{"num_hidden_layers": 14, "hidden_size": 512, "num_attention_heads": 4, "num_key_value_heads": 4, "head_dim": 128, "intermediate_size": 1344, "vocab_size": 12542, "hidden_act": "swiglu", "norm": "rmsnorm", "norm_place": "pre", "norm_eps": 1e-05, "positions": "rope", "rope_theta": 10000.0, "rope_fraction": 0.5, "qk_norm": true, "attn_scale": 0.0981, "bias": "qkv", "tie_word_embeddings": false, "parallel_block": false, "extras": ["capped logits"], "init": "trunc", "init_std_qkv": 0.0265, "init_std_o": 0.0, "init_std_up": 0.0265, "init_std_down": 0.0, "optimizer": "adamw", "learning_rate": 0.00124, "beta1": 0.9, "beta2": 0.99, "weight_decay": 0.16, "lr_head": 0.00534, "warmup_steps": 237, "schedule": "cos", "final_lr_fraction": 0.0, "batch_tokens": 131072, "max_seq_len": 1024, "doc_mask": true, "train_tokens": 737900000, "max_steps": 5630, "dataset": "wikipedia_en"}
Each number is 50 + 15 x the weight over its row's rms, rounded and kept within 0 to 99. Layers, rows and columns count from 0. The size before them is the row's rms in percent of the matrix's.

# layer 9 MLP gate, 1344x512, rms 0.048, rows 826-834, columns 256-383
100:49 39 66 73 73 70 53 60 53 30 58 56 29 30 20 54 58 60 63 46 58 43 65 69 61 43 27 52 54 48 47 48 32 39 34 41 37 59 46 34 62 71 56 54 26 45 46 39 69 99 61 30 20 59 31 44 74 44 52 34 51 68 31 62 65 54 36 38 54 41 45 44 55 21 74 58 51 65 64 56 43 10 62 30 66 53 59 84 20 46 36 50 66 41 48 42 67 29 47 56 70 51 41 81 71 75 47 58 36 31 49 25 58 65 70 65 19 63 51 58 73 73 33 50 46 80 42 51
098:78 68 65 45 65 59 52 68 50 83 45 71 46 46 50 44 36 80 62 75 45 38 45 67 72 69 60 19 44 57 71 48 50 48 58 41 45 74 65 43 53 50 35 31 38 35 59 69 39 62 34 27 36 27 86 66 39 59 53 35 72 56 40 28 38 49 45 47 53 60 44 33 18 69 35 63 42 80 44 41 29 64 28 39 43 69 76 30 48 46 37 76 38 48 22 63 41 45 57 55 44 64 66 71 61 59 67 48 24 53 61 50 49 67 47 32 62 35 33 36 68 36 64 47 36 55 66 83
096:47 75 46 58 41 62 15 44 72 64 49 89 43 37 34 58 22 77 58 70 37 34 43 45 43 48 67 46 42 42 42 69 36 57 57 42 54 47 55 53 37 54 72 60 42 34 30 24 47 38 52 45 35 18 25 62 70 60 42 64 47 38 63 40 75 35 47 19 84 58 68 44 38 42 37 45 26 60 54 77 54 60 76 32 41 38 59 60 55 54 56 41 49 54 49 50 40 32 69 59 21 67 59 48 50 41 63 46 61 57 25 34 57 54 52 62 64 54 68 73 47 69 34 68 21 35 35 57
102:36 42 40 70 55 60 64 45 69 52 55 61 45 70 46 45 30 76 50 62 54 54 33 48 33 32 76 18 42 30 36 28 48 57 79 45 42 76 65 63 50 48 53 55 31 26 49 33 36 61 53 47 54 60 37 75 25 80 44 61 24 52 52 31 39 64 36 52 30 58 53 58 56 36 55 53 32 69 46 66 44 31 43 38 57 50 16 55 37 48 34 67 74 43 87 59 29 63 52 47 50 64 43 57 40 37 60 27 42 27 45 35 47 80 50 33 59 66 46 64 50 52 88 44 36 51 52 25
099:70 91 38 40 54 34 54 30 48 75 28 34 44 52 43 44 64 27 57 89 68 54 53 50 67 64 66 45 29 40 34 50 26 37 53 39 40 35 67 43 61 73 47 53 56 66 62 33 46 65 42 74 17 50 49 55 46 74 29 70 57 54 49 35 40 28 31 51 35 50 63 41 60 23 53 61 71 35 57 32 17 32 27 42 67 55 53 44 48 52 49 69 45 21 24 48 49 45 82 46 61 46 63 59 38 46 39 45 53 32 62 61 62 48 48 75 68 41 56 61 29 62 56 44 47 67 38 47
096:76 40 52 52 63 69 56 62 27 57 70 60 40 59 18 57 75 28 26 79 34 25 58 63 34 31 36 52 37 37 48 66 71 50 14 46 51 38 70 49 41 40 62 52 41 47 44 72 51 83 02 50 44 30 33 51 70 40 51 19 53 66 35 68 54 49 52 18 39 62 65 60 48 50 36 55 34 59 77 54 35 31 63 65 60 39 35 57 37 45 32 30 54 23 59 51 46 55 76 55 43 56 65 72 41 83 61 23 64 21 39 49 33 41 60 47 30 58 37 59 52 67 33 51 48 60 26 35
096:65 50 31 55 59 64 65 82 58 36 44 00 45 52 22 68 60 27 32 52 64 52 64 64 93 35 35 67 51 50 42 74 41 47 43 17 69 57 47 59 47 41 75 39 78 80 56 76 55 43 43 70 29 68 26 45 48 65 68 38 66 72 63 59 61 65 55 54 70 94 69 30 50 35 52 50 66 52 61 38 49 28 51 47 34 35 62 44 44 51 55 42 68 42 34 32 36 43 52 42 79 65 44 45 33 50 24 37 53 16 62 52 70 59 54 42 48 67 40 42 42 54 26 46 47 85 56 44
102:39 31 73 50 34 65 36 38 61 50 53 52 24 63 47 71 60 64 58 79 63 39 38 62 54 55 42 36 41 28 23 57 41 47 51 27 76 39 74 49 66 74 46 58 52 53 65 41 60 76 50 37 54 46 57 38 41 59 08 78 78 33 61 56 52 42 51 59 63 53 56 52 56 17 60 50 54 48 49 33 44 52 65 25 42 58 57 60 42 63 38 55 71 30 55 41 99 65 72 47 38 43 50 44 58 33 81 50 61 61 65 56 89 52 76 29 56 56 78 37 52 32 65 42 39 39 65 49
099:75 61 45 30 43 64 30 63 43 54 44 66 29 44 44 68 44 45 50 54 67 66 61 37 71 73 42 37 39 49 75 45 28 54 82 42 42 57 05 80 56 48 46 58 58 38 51 42 44 23 50 43 37 40 45 64 54 69 48 33 49 45 37 57 60 36 56 69 57 30 54 08 36 33 68 34 53 36 66 63 54 41 41 13 22 36 65 24 57 52 32 37 58 56 49 43 32 56 50 37 48 54 45 51 62 57 74 68 48 19 43 68 42 57 57 62 62 52 57 65 61 67 35 53 30 49 43 49
# layer 9 MLP up, 1344x512, rms 0.048, rows 826-834, columns 256-383
096:26 69 63 37 64 85 39 42 35 23 44 57 33 60 28 40 57 48 61 58 23 36 60 42 67 65 44 72 50 20 60 31 56 53 53 69 36 51 67 66 57 47 25 32 60 54 66 42 42 28 55 39 65 32 45 45 58 55 25 43 37 55 64 45 57 59 99 48 38 63 51 22 56 63 78 32 55 44 58 51 16 44 38 41 35 54 43 60 54 57 48 53 46 68 45 30 45 63 81 37 30 52 60 35 54 59 52 43 45 51 50 32 18 68 43 50 41 54 68 50 44 29 50 74 64 61 49 66
101:32 43 51 69 25 70 31 51 46 75 22 43 57 71 56 61 41 46 52 66 31 32 53 41 41 18 21 49 31 63 57 45 78 42 68 32 64 59 56 57 51 52 56 59 53 49 39 32 61 38 47 66 63 73 46 55 47 22 45 63 84 71 32 63 46 34 43 41 66 46 39 83 37 44 62 75 62 25 46 47 47 76 54 57 42 47 74 64 62 33 35 71 49 55 31 52 40 41 69 64 26 38 47 50 65 74 35 68 41 44 49 50 41 41 49 53 47 29 46 43 60 86 40 23 72 62 50 43
098:44 84 47 65 68 48 83 41 42 47 49 40 66 68 48 81 48 60 49 72 60 68 57 63 44 85 28 73 51 57 70 58 50 56 58 68 46 30 62 61 34 32 43 34 33 48 45 36 53 81 67 29 54 44 45 61 56 63 62 37 59 30 67 57 57 30 41 38 35 38 44 53 54 48 51 48 36 87 25 55 34 52 34 37 56 59 29 56 32 44 63 61 33 56 52 32 49 23 19 24 35 48 37 53 48 56 73 40 31 49 38 56 66 37 30 58 50 57 59 72 37 47 36 56 71 39 48 37
097:24 70 74 30 48 37 67 36 87 56 62 36 45 59 28 70 73 42 72 31 56 45 48 43 48 39 43 44 30 64 61 53 54 53 68 27 40 62 42 41 65 50 70 46 38 50 20 47 39 50 38 79 29 37 27 54 38 38 62 87 48 41 47 54 66 55 43 56 56 65 62 48 08 41 33 62 89 45 46 23 73 45 41 51 36 51 69 57 73 45 59 50 48 57 43 41 78 43 47 62 64 57 42 53 40 65 50 34 53 60 81 33 46 57 59 35 63 55 66 31 63 69 34 57 66 73 28 81
097:33 54 39 44 52 74 57 62 77 61 20 61 31 32 44 14 66 40 61 61 55 61 48 33 18 36 38 44 40 65 31 62 49 40 76 77 50 71 46 59 50 23 34 30 65 52 67 35 35 73 60 30 52 70 30 38 58 64 56 49 38 31 58 61 53 38 37 45 65 70 32 33 51 52 52 45 35 64 21 43 53 15 25 51 51 32 58 59 38 37 43 46 59 40 58 40 42 40 44 66 33 50 45 51 71 96 44 40 56 27 69 47 36 53 74 64 55 38 56 45 40 34 53 63 15 38 79 45
094:35 42 51 15 67 49 31 43 51 76 51 52 56 48 40 23 64 47 64 55 76 30 56 72 54 47 35 61 34 65 13 64 58 57 39 48 42 46 37 69 57 57 17 33 58 49 59 45 57 48 40 17 52 50 62 44 55 43 46 70 43 27 55 65 59 34 06 26 57 66 44 45 42 43 44 41 53 40 58 01 51 80 50 48 93 07 71 14 51 42 77 48 86 35 52 29 54 67 81 31 34 44 57 31 62 64 51 53 41 60 64 43 74 40 53 30 54 44 64 75 66 09 46 40 58 45 29 73
098:53 17 34 37 34 25 79 63 74 58 66 32 26 76 61 27 78 44 51 67 43 44 48 80 39 59 52 34 52 64 47 29 23 47 64 53 72 45 33 63 47 43 56 79 55 56 41 57 27 63 43 71 56 39 53 54 51 58 53 48 43 56 51 27 73 43 43 45 50 59 62 35 48 37 62 53 73 67 41 58 56 52 42 49 49 20 39 29 25 43 59 73 18 32 67 34 76 58 71 51 22 59 47 52 25 59 50 58 31 48 39 41 43 57 53 58 46 62 26 46 61 64 29 58 55 65 66 62
104:34 43 58 62 46 41 38 30 70 57 32 74 51 61 43 66 25 59 36 53 85 49 38 58 52 54 46 41 38 51 53 30 38 67 30 51 34 42 90 46 49 48 68 61 56 62 61 60 66 23 41 55 47 35 21 64 25 43 39 54 66 47 69 30 58 63 46 50 36 79 56 62 54 33 59 41 67 48 27 53 30 19 57 34 54 49 67 48 41 58 54 46 37 61 58 68 46 42 36 41 67 72 52 65 60 46 48 56 51 36 54 53 68 65 46 52 37 49 53 39 59 62 60 44 60 65 66 44
095:29 62 39 40 35 33 60 27 65 51 48 34 34 62 58 53 43 42 55 45 50 60 33 31 49 70 50 63 26 69 51 53 74 42 57 45 56 60 63 38 74 36 13 52 35 43 50 89 35 51 77 56 39 25 28 35 60 39 49 23 44 65 50 27 32 48 71 68 64 45 41 43 45 69 36 62 63 34 43 76 72 26 49 52 57 33 73 37 60 55 28 40 62 67 69 40 53 51 80 50 39 72 56 63 38 74 43 48 55 52 54 48 49 57 48 58 72 66 68 47 99 60 31 58 55 38 47 62
# layer 9 MLP down (transposed), 1344x512, rms 0.0434, rows 826-833, columns 256-383
097:40 46 49 66 47 54 40 70 37 71 31 42 68 71 29 55 70 48 59 46 25 66 44 23 53 20 78 43 36 56 45 16 39 50 60 54 62 24 59 41 54 61 52 81 55 39 37 59 41 18 56 89 62 55 35 55 48 40 64 53 45 48 64 51 52 68 61 66 55 40 24 70 50 50 21 31 59 41 50 68 47 44 29 39 51 51 67 31 62 75 50 41 36 39 57 45 61 52 35 25 32 56 26 40 55 46 43 44 42 19 44 29 40 39 60 56 72 66 26 54 52 62 47 47 36 43 35 42
100:82 59 52 41 28 58 15 52 70 46 25 49 50 53 78 52 49 32 65 26 62 32 65 53 33 33 50 46 35 55 52 59 37 15 48 41 39 44 54 70 84 37 66 55 44 54 32 57 43 64 59 52 37 28 85 45 20 45 37 38 62 47 44 59 54 38 52 52 49 79 58 35 74 60 28 35 35 41 59 81 33 38 32 56 58 42 59 60 25 34 54 43 68 47 56 51 67 66 69 53 37 63 48 57 35 19 48 49 63 38 52 45 52 41 86 43 78 60 51 33 63 36 73 58 65 34 16 78
100:33 38 46 46 61 47 46 44 55 89 56 43 65 34 52 78 69 61 63 35 47 42 51 59 63 54 50 55 52 39 58 36 52 23 34 57 79 36 51 48 60 31 47 69 62 62 76 63 28 69 58 62 45 45 36 44 32 62 60 57 55 38 51 51 41 49 33 28 33 49 50 61 38 33 58 47 35 38 45 64 72 65 87 64 57 56 41 72 72 49 46 35 66 67 69 57 45 21 56 49 55 34 55 39 50 37 59 56 57 49 49 42 51 35 46 79 39 62 47 69 69 68 44 42 30 45 51 92
099:48 31 49 41 42 43 50 41 29 84 58 63 65 88 61 41 34 37 39 63 70 78 70 60 46 48 57 82 51 32 27 41 49 59 59 66 64 73 16 47 60 47 44 13 36 43 24 52 50 72 65 40 36 57 29 47 44 19 32 63 50 49 60 69 42 40 67 38 32 40 62 52 43 42 40 26 55 69 48 73 14 15 50 53 35 69 42 76 50 65 76 55 42 55 59 81 51 62 58 39 64 40 38 83 43 54 36 57 70 51 36 73 07 26 49 44 44 46 36 61 37 58 44 39 30 12 53 59
097:47 42 38 58 53 40 21 38 61 42 26 42 35 45 73 70 50 71 54 10 62 41 28 47 49 54 41 55 53 59 44 56 30 60 39 52 57 54 44 75 55 59 33 66 46 02 55 25 74 26 38 27 56 49 78 52 58 49 56 53 41 68 45 46 61 60 39 54 68 68 42 73 20 45 75 38 34 23 42 44 62 55 75 60 67 61 42 65 51 36 67 34 29 68 67 48 36 63 85 31 63 50 44 24 42 47 49 64 42 56 56 63 53 79 40 48 54 60 59 51 45 36 82 53 56 34 45 70
097:74 72 21 33 43 66 80 51 49 33 66 59 47 62 46 50 55 54 45 83 27 50 46 50 56 40 63 55 58 43 48 65 66 63 46 56 42 71 65 38 24 36 65 60 53 52 49 72 59 80 17 60 42 36 49 61 69 54 59 16 47 51 19 36 52 52 49 36 24 60 43 48 60 50 55 40 32 73 40 68 34 60 44 69 50 34 24 62 26 61 52 33 36 32 73 41 28 64 73 72 65 69 76 62 56 75 54 41 41 47 55 51 49 66 57 59 47 78 41 29 61 88 46 51 35 62 55 40
098:58 74 41 44 74 41 80 39 40 49 39 63 51 54 13 49 49 56 35 24 50 50 52 52 94 36 45 63 49 50 65 29 52 33 64 26 40 47 74 23 36 49 80 47 57 51 42 45 57 51 63 56 62 62 43 40 90 44 50 52 08 41 58 56 35 87 46 67 50 41 57 22 48 71 63 80 55 60 39 27 42 44 39 49 53 45 27 50 50 22 61 52 66 37 49 67 36 48 71 28 64 30 78 49 55 68 65 20 62 36 54 63 85 37 51 51 31 49 30 40 40 76 46 47 62 42 35 56
103:37 53 68 74 65 75 33 66 60 48 59 36 33 23 33 74 32 41 36 29 52 38 44 45 62 50 86 51 64 52 63 73 44 53 52 62 63 49 80 54 45 47 41 59 25 51 49 55 18 58 55 51 46 63 12 60 35 13 46 51 19 56 40 15 40 47 62 43 15 34 48 62 46 43 72 64 55 59 24 52 51 45 60 54 54 64 71 68 35 22 63 52 39 53 63 36 71 24 49 50 80 72 64 70 54 69 42 19 51 42 88 50 62 50 52 57 52 50 54 54 57 61 58 18 67 51 19 36